Weights of a small GPT-style language model, trained from scratch on English Wikipedia.
Size: width 576, 9 heads of 64, 97.5M parameters.
Architecture: LayerNorm before each block, rotary positions, no biases in attention or MLP.
Training: a variant of Adam for these matrices, 4292 steps.
Each number is 500 + 50 x the weight over its row's rms, rounded and kept within 0 to 999. Layers, rows and columns count from 0. Numbers have three digits each. The size before them is the row's rms in percent of the matrix's.

# layer 3 MLP up, 2304x576, rms 0.0395, rows 83-274, columns 192-223
104:521448467476498608469483513483533474566504419473577507536468558474439496500568479499465536482463
099:434378469554516527576477533502477533412542608482455544545505569456584585497518450475437524524487
108:524474508464442535546506515507546507471495559442420490462430457510633525515555525464499411564453
111:554516509474353545484498481504587576474462437486543502593598497498497479514501487573537545513430
113:541540518563485550503554436410432566521444516526496439564508459479567566536524534478471528583472
093:484533476489423474486552484466537617499415439509559510625481527487471591454481467483541450440500
099:474534476477497499444511489474547531530389427529464475591511551437505504561477533506517507544509
101:611447534461476467537527514504419502452599521549508431478504427477531478529483514569421566475556
096:469532509428473476473429432511457505489418489487506470488528440503431437441451473521540427372579
099:520440412489502482591471535415486600476462519576582463476472492505460468546546490499429382421591
113:442450491590505501505487469496454556549453586509519415394408616527514528452519469447381474569505
098:571507503572469483509521576532429508393492533544479561468556488553597407569495512607535566526442
142:525476514484421411551449503535419556462492497560489492540449568502597525545604497549427473458456
097:494517577490497506501513392500441503480380517518478520515486490559501551492577441524542517478500
112:452525498567559501505530501473469590555464542519461501499584414490419572485575440471511410447409
092:512549537492452426458509527413555538522513449510497465459556545390488514567484565473442461477583
102:697392563536530526473481494506459526497517417484457564473577542480577409544523426518495507496585
098:540484581487452499409465527478434527390522443495478542540527477448470503516493532472495565506530
105:526443483503535541427479575450540517535425518509567553585520434465489425443453507506487517532416
101:548450451508504505577429553504375543497535457584526477559518502533462511418520525486476379581507
091:517491418447451546510481426399512483498365528527510464499562456443470558539504508538446512477543
102:468483555540444498555517554551433493451504484484487548584503483616552556508460542511523464556479
086:510493470487498476496579511568436475533459459567524480475379431525574471428582418450528522463492
098:527546396587420498528472512523550549505539486517453550394451500663477510555585460522572466548547
102:490506452529447558468532541464514547410494557529446467499427510477523480587514436492540538497493
108:542439512471512560520504599537550523587513507592465524444424474486503530461654443602442484545436
106:539488475446472561499505428614569487638602460461502508457522521471498482484450484438545429495418
091:501430514479506458492622510473406478556494549535544490590528438370550602553452488475530618461522
093:589524552462488471450410522435466497541532461525490617465458504627546543471533416506488479539605
090:521359483493448512555450478571422429466525450540492563398568506521565506550594456544502450535463
101:585505594445500440450520505487487474524523414527460532499498518442560458528485434495499477554537
112:600454523547425584599511441472489511453492500539500548493475455468426547565492513540581463565550
096:584449573545506446470496419466487518431439451508477512443457473498498572528455411510492513482478
094:484559580528561463450493409453453515524526498426517485496477508522472551618476418470514406574512
094:467513438429514512583534560422494553496400415516528473475537579500466418550509494466553503539481
109:550476482457518578453476532460515614456428480557506518525498502473537512504544454419499560562504
109:483516539640481368547540524494525557570473488476442479497504443626435563561527544501499478519506
096:511452471539519532445426563442472444528540400530502465486464462463533485511442415551532462486551
099:531463554580464513471538580510388571564500616524424520603522558492554415442608493513515545558498
096:601468470451569539493526568444524488515431477480503518509542559633462570389469498479533528530448
093:534524514501484474431521509561529502516529505428462548606590499482554576441470470545514481624472
099:447491480587426536567481454506389575462572520534593448496553543482506606455535508519439526480499
092:504466482532606490542535511614468491523564569490426466510505536380548555433515573463519509579447
094:463434445488547482478435439546423480518503512514448511501600505562455608499528499428510465526524
094:506590495446546461565525520599527589440428513492491641516478471479533504474490546496509438549497
085:479484473571543491557503434544577567446480516462509583587504514529500411513560504356517532504547
027:571469521472426462533505462487488542447459479513484491530412470467491503470569475583460492465587
106:511550540439416478523499526493499455485498469476518478504420446493470475507549482523554401516633
087:510377533454431535549493514480443524538470488477479432458492514484502515532501501560517521481523
105:516536467486476412551502420522500611421494508550478588510498519549500538482563539493492493497450
100:640445536494530566430491426497501567447416422446575540615529561483627530500527503529475484547519
097:581592433561448454416524494504531570464511453519513546562491550457566469493531455539504529579524
109:552574479551447548446538562563590567527482443507541499559576478408529510502513518517545408480487
095:527524482470476468530467424521490523389470595463564510601485536507482513448485545483501506464514
131:566523555542490601509485461487542471538513483577509528579490482528518507445535470512511515551425
096:597523508558480537526543530555529618492508465575480502445459482441462475536530534617606450560439
098:562481462476541497491490485626426592499542497564514583484608455534502521463564490516476425432451
085:488496494506396540538517599430521491463528386446560508574537584461591470492541572480400455474554
090:522474503616516644437528500490505608495506488594526431568465495597515512443476485448537518502548
095:497510545531526489517531490481506571556380529576505470405509511503524449502511440521571435514451
090:526483493511512466539519469554485456496492501497438527457483458495483561525536497463518516564384
112:525444555511485602486470514470553475605451510522407493482535489452487532477469517559535389491428
092:518341526545499524526514441429480538454414567500511526454502445564433564452482476483489564431435
096:487559482452435494482485511346547574427405483534487458537420543388389477475484446509443561570509
098:472476449494547536471535452498528465545428442464483523475497471521503456455573456610528392540484
107:590463567524525523523454495478482434536502475418506624493486595508553486528473498499464510470484
114:526489514495474495522476433523457457477523480477462511469603485432460504525498429464524549537549
092:495565464473375574515477541440495451539437456479519534540436560502518550519602562508455518486554
097:450415457491480406497498540576464544490481589494469545480451450526490528515521507497537536618490
112:489465511475512503457526559473481492604448435533557517589465446447487574459564431521558476575477
109:629494502457512590464488531509458618424523544388519519499506600491509521416465541484514553581504
096:466542510541538461484457443503505562527519511508479575467446576453498606456490478481534530611445
094:457488465494433583511491519575518557509535427507535475588532508572484454543457482567459503568549
104:512413495473464453526536429485505524480532492506552645534516556487556482447450449454497430542515
113:546550499500471530479482577477483486612515468484549541508496530402434611447513441508529532486459
105:465532542486505516514416508448440513493473447483590490443410570591506489501543575501511485560447
090:583499553473533469516501504478446461606513458454568479563537484468511496511502462512471515488464
093:513451491554433406556485445469518578565413516472485497498535441505465542605601422464539478510487
106:477450437433522537527482537542498494500445590486468504559540518443486349526473461505442543613516
099:511563540493462504566511505462454571486501442497500439489517529499449481549553445448509510573473
099:523533523467494553474534419405500465479529598415500528537471485505448557516553542463551536468470
094:498466605519445519484498550478562509465483475551475594476614540439550489536512447481484502548445
110:544506551544560506574509586500455536461465441505545462535511531467434530470505396431532445530408
099:603409517528487585541453569468388480450529525489538441525515462558500598424491540461477541446522
090:513440520557476509503515376498406524554450430532532435473570375439558475580479478493463500513490
112:493497422634518423476485456588540579453503530412391417507508525446609473513607547423472543524581
114:518450441512503449509411402427466611401405495441566585502505438501569464459683533421459515537465
099:519436510466437520477484507566487665498451406452508508450483493451491547486502506520557496501453
102:521538614462586545437582513488525535511522454594442494520546563517514516502530463487539436490408
089:490426520479476489419483440460507441476471515501438452495473425455552501518594531423462483488473
107:515472514529457558491479550522502455599446494418450512484452421474463576470513437400461429487559
094:509450543608493410504445424465555493549472493572472480444446503493518433568600495514430514519391
101:503484495471463481476589438534501612505503470490475566536544578442400586504450530486481456483573
084:576452428449517476554494422550447419373465462505465490492468424488458545616562468442467490553452
096:503510481406511500515483447423540445439431402408559449477458590454489454531596493514520479540550
116:587485514449348512588429539508457498528540426494522502503500513541544474476506493475487410467451
111:511511412422503497396498389536465499472460488433497498535448551486567473445506581556385557525511
106:554493511480434446582453544466541505379515445464506618517504552555555472502619439489494430604530
091:531445558497419549559526515498501475458506484563458496489453480497461487375530527615530369541480
090:495489487529495495455571485468542499496495483481439508429499436535405528479552474488460447525425
102:520537437423466495545510483501410551473433602491496601535461528603491541430480567553512492507568
021:584464470497459521553502538503447567504505491446479546509496446535547571481553467492513452449489
108:513468515517500443522493530575552514496498408510454528443563402495450540514510494514452434538518
101:538470399489532489451483442477540470466471565433464490511490463441401518585555439540495473568556
103:556587574537528409516469516552541601533489476550571622444464520441492453528531506418524499483480
094:497435527441453532565450460481556615546461441515541512453475474428531489533438474482468537461534
107:524440458493609459532488532591575534461520488568516513488512435551497470531483466485445557449458
093:495473469586514458469567434553485521532504380504396609533591538632477501435570415527544526532474
080:471480511467474542487510539440518446527512534503557436503529464488489494529533455561559412506516
103:524415491477455514620473507486523547584479450536504514480426441445443416504485510537453494477429
104:587435550505492549383514458573332545637490481455547464479556482599566463503504472563523449459476
108:506565509548487572479514509517548489434466519519505508444467463476520563434574536462421439461516
085:459497481470433642484508516443468479500471457492516565534591438543527431564428523440495486566601
093:530421495571509574599503525490457538527473504463498509538541566586477529595473458564579504493461
103:485489590495458501459466517474502585583475480478474538405542560459612505472530426409463481452556
100:492495437551476549470461429495402483480426484515413414504463643465500537539476484478461438526550
094:526428483458574417374516458489421527504462463459448475581531471534544563510499507540457493494511
097:559571531551386441482440513464485538566535467448424495510562513476601606433506493429522482464474
089:561481412455551617442494457451486506513380534564532521575558477537460376501511577445598508605447
113:498528425545536440465468500496523612457383546518418507506479498448550467447542567471455557476550
101:504431463502502518461486517506378571464511425456574491613577536458546511603511379442466485472528
107:529488490427518522436501551492511499523440542475516509548463477547422414479458533522520456441476
089:543497480584485564537517518480457506471510581529479511465508482529475444489604551541488543590485
095:535528435404462542538476477477486464499563563578456490414536541427524475463516492542582403486483
107:492531475576503539520454452424488568452477528497483547420396500439436589534553565542447438512500
105:550462431481499421471437488439448573501394577430551520502397562502530496527518531509468490501375
093:495457551546546469507471462527539508439533509441491569571437517508495520477486469550491497548501
098:511486496529508458578521414480464529495478577492537517519482592480519483537517473505467470551488
101:464475447544514507489520507546459507455504433484459516468484421532535520527557559532454549610567
107:510443500432488537487494531489491571495528541523506524509458541580478497486538549428490473476376
099:457541554472486514497472484521464518461494518458443489474399574532490581429502397438506557542377
106:563542440464429529447443478426470500501498516492565466539479456479455443522557514437393407460572
090:512485483557433575559540376421544513485431518472536403502473455481400437422427601522395559470470
098:532499520462520471437492492506524553511465464513537480466602477507560505505540466517544550524564
098:544482539550398514543499511479590442438526481540510562542447598466507499554472491510461553435458
095:546510511476435589530485485453528517473452451499510452445466529488442449429506451438434526599563
095:440500584432499572435475408468501504533543526458471506476478429573450458571635542498467520464547
079:521435443562353524565547467533583456475459357432447497523520537418444569510512582592418476462598
084:455437510486490469527504473513481546439536547574457520523508459540541562486494489539425463485553
105:496409543572529410546490486588549618394474503506461509544504532416492503481473490519430501517564
130:521467413576438436604498537484388515554549511547494528528506558581578464496538471526392517427448
094:477409539496502476541595501502514538520486468461537549555551538527487553404579418610507516462486
101:555516526536542548548496565561447500443536480504381529591578603531570522500558438455520542466477
099:488509570399409457454493512404536524474431459469537585518427563487430532495502494534465476517546
091:514436519561486524517470557570446584519448488509460563446437505481591462510558483528575517499425
102:539480435458548489481473531583366514541496577435532470518537501444430490536545517524462447491428
098:527457416452556507495508471551480485504493554490547451472545478436521551588491447550475486510497
126:516505560517553430526529513523384495458516481392518593421476459485597461527483502462536472481542
093:500483421502459512532540470488563544488524523470511557493569518627496622445522553455503548527547
105:493442512529474513548528561543533536607565440403552454570553484546539556494445454512533447536573
097:622491418493408490465547485594575441476400506546566465511570557451434520426492416499445435453519
109:499456450556489462484494442489527497563427465518442472556516444436464524505483487548568522515577
106:536508522418453552450489535475496573539455493590543523555537500549506489489581477535534492601493
103:491504431426584551434505430464478538447381522571539453542561594490459475394458468539537573544478
100:459456495508417434493534429475469488519532404530471502440587446567523611503595519463573549678508
110:517507621466484578547500472501481499346450426557478510600460503452458522506513509463428522512542
085:480457500493502603461532504507578535429492475437499474525495484465494553498551405565467420508518
090:473483526441474461554515576452510587492498440485452482534453556460508523537496546452489514537465
092:444517478663499515560486497411532436546387490429452533490434464516456484448468500544528490547440
101:568429504576554585438514499498519541495432420520545396497499501455464502591503466585479436566435
113:611404446468448497509497479511482564488440557512468514499533460502474501537522536517515442556473
092:469452504521538560523471588419561519461468526558461531452475502535496531539478447492518551509512
095:491485387446476549547546463453398539480527530466482515502511551442400573490525460559441423480484
099:498463424450532569544496454550453517501503482485570488544498475470459533574518501552448436620521
094:474540524588441548572503468481473435526506359371549563653509590419460531546492550463530541413484
090:489504528438458487472510514456544560445467536562504463485457607428439554515521407413534563407464
093:547468474536548392440465524426483499473543541507510595496500486425585456511576510517451488634464
112:549538452542571492481414488531479563620492527501504518556478556399470572513528522475524537397453
099:461457426559541561587488442577422546422488447484459561463449499510492598507513495420510568526494
110:516475491486540518527482506589469496431499510523461525507541576558502477511511504469446555496575
108:496556522499479402451545516471494469477393571573433638483636576475488556440509486457469617422482
099:532465565460495577481458499562501473462569467484580599520527491532514466545530441549553507564510
107:463481477431554525575484509440533616499451552515436576470463553445509459574539431497601481600480
088:488527538552519440433530461460560435467544484481445571483538495510491603518489523389459524524425
123:484512398582512498498495496513565491415480539451518438495457524578471502511534509537502461561383
112:498480489523344413465493484541398458553463532491453461472460572558408469413535488434476468504456
099:461457455493538446525539532525375547503500500397533598532451549507527460431527465452474454533504
098:472473415404412514508498521410455554449413565430453495483432472536473473421553565515525489532525
121:586512604561449472468509506443515476584482519426556508493486514437447469466566461463511469529483
115:480402495548544376501544448499486581458527534526498601471456506525516518493571494508404538491575
093:556515568572531631536499469576417531496448493514481547556583453507516506508508413583506470533460
087:435535541542459542553549473504506495434459501525535502615421374511461467455524571495503486451516
118:506517496498567541444545475473580464548517505508457505494480515483459507464527424500571573546486
095:574467397472413580483513457442471439512390599482452557417406428474568501453464541535572548520491
023:572496505538451427549483443479509536480439511484447596518489566487512483492531488520490480519549
100:494488515441522511435463437387511618502512442513440461495465459425503465474494546583542462588539
125:534456557551486477522494524506432576468438458460482521557527481465537460485501502441492420401520
103:597493529460505502566514450420440477569475511495518443519503443531512530465496486478452474534441
107:527559580393546583496515536584520548484591538479449490536433464567422554494526441521458527589607
093:588541522455546485492464404422456550519486505388536465467490475483436514591537450459448435506472
110:427540430553469474476492510565517534545461566496583467518544540467470507548474493474468534568499
101:522436428529510515566407502584442519531481515593509528511519455525553484463503511486532604508583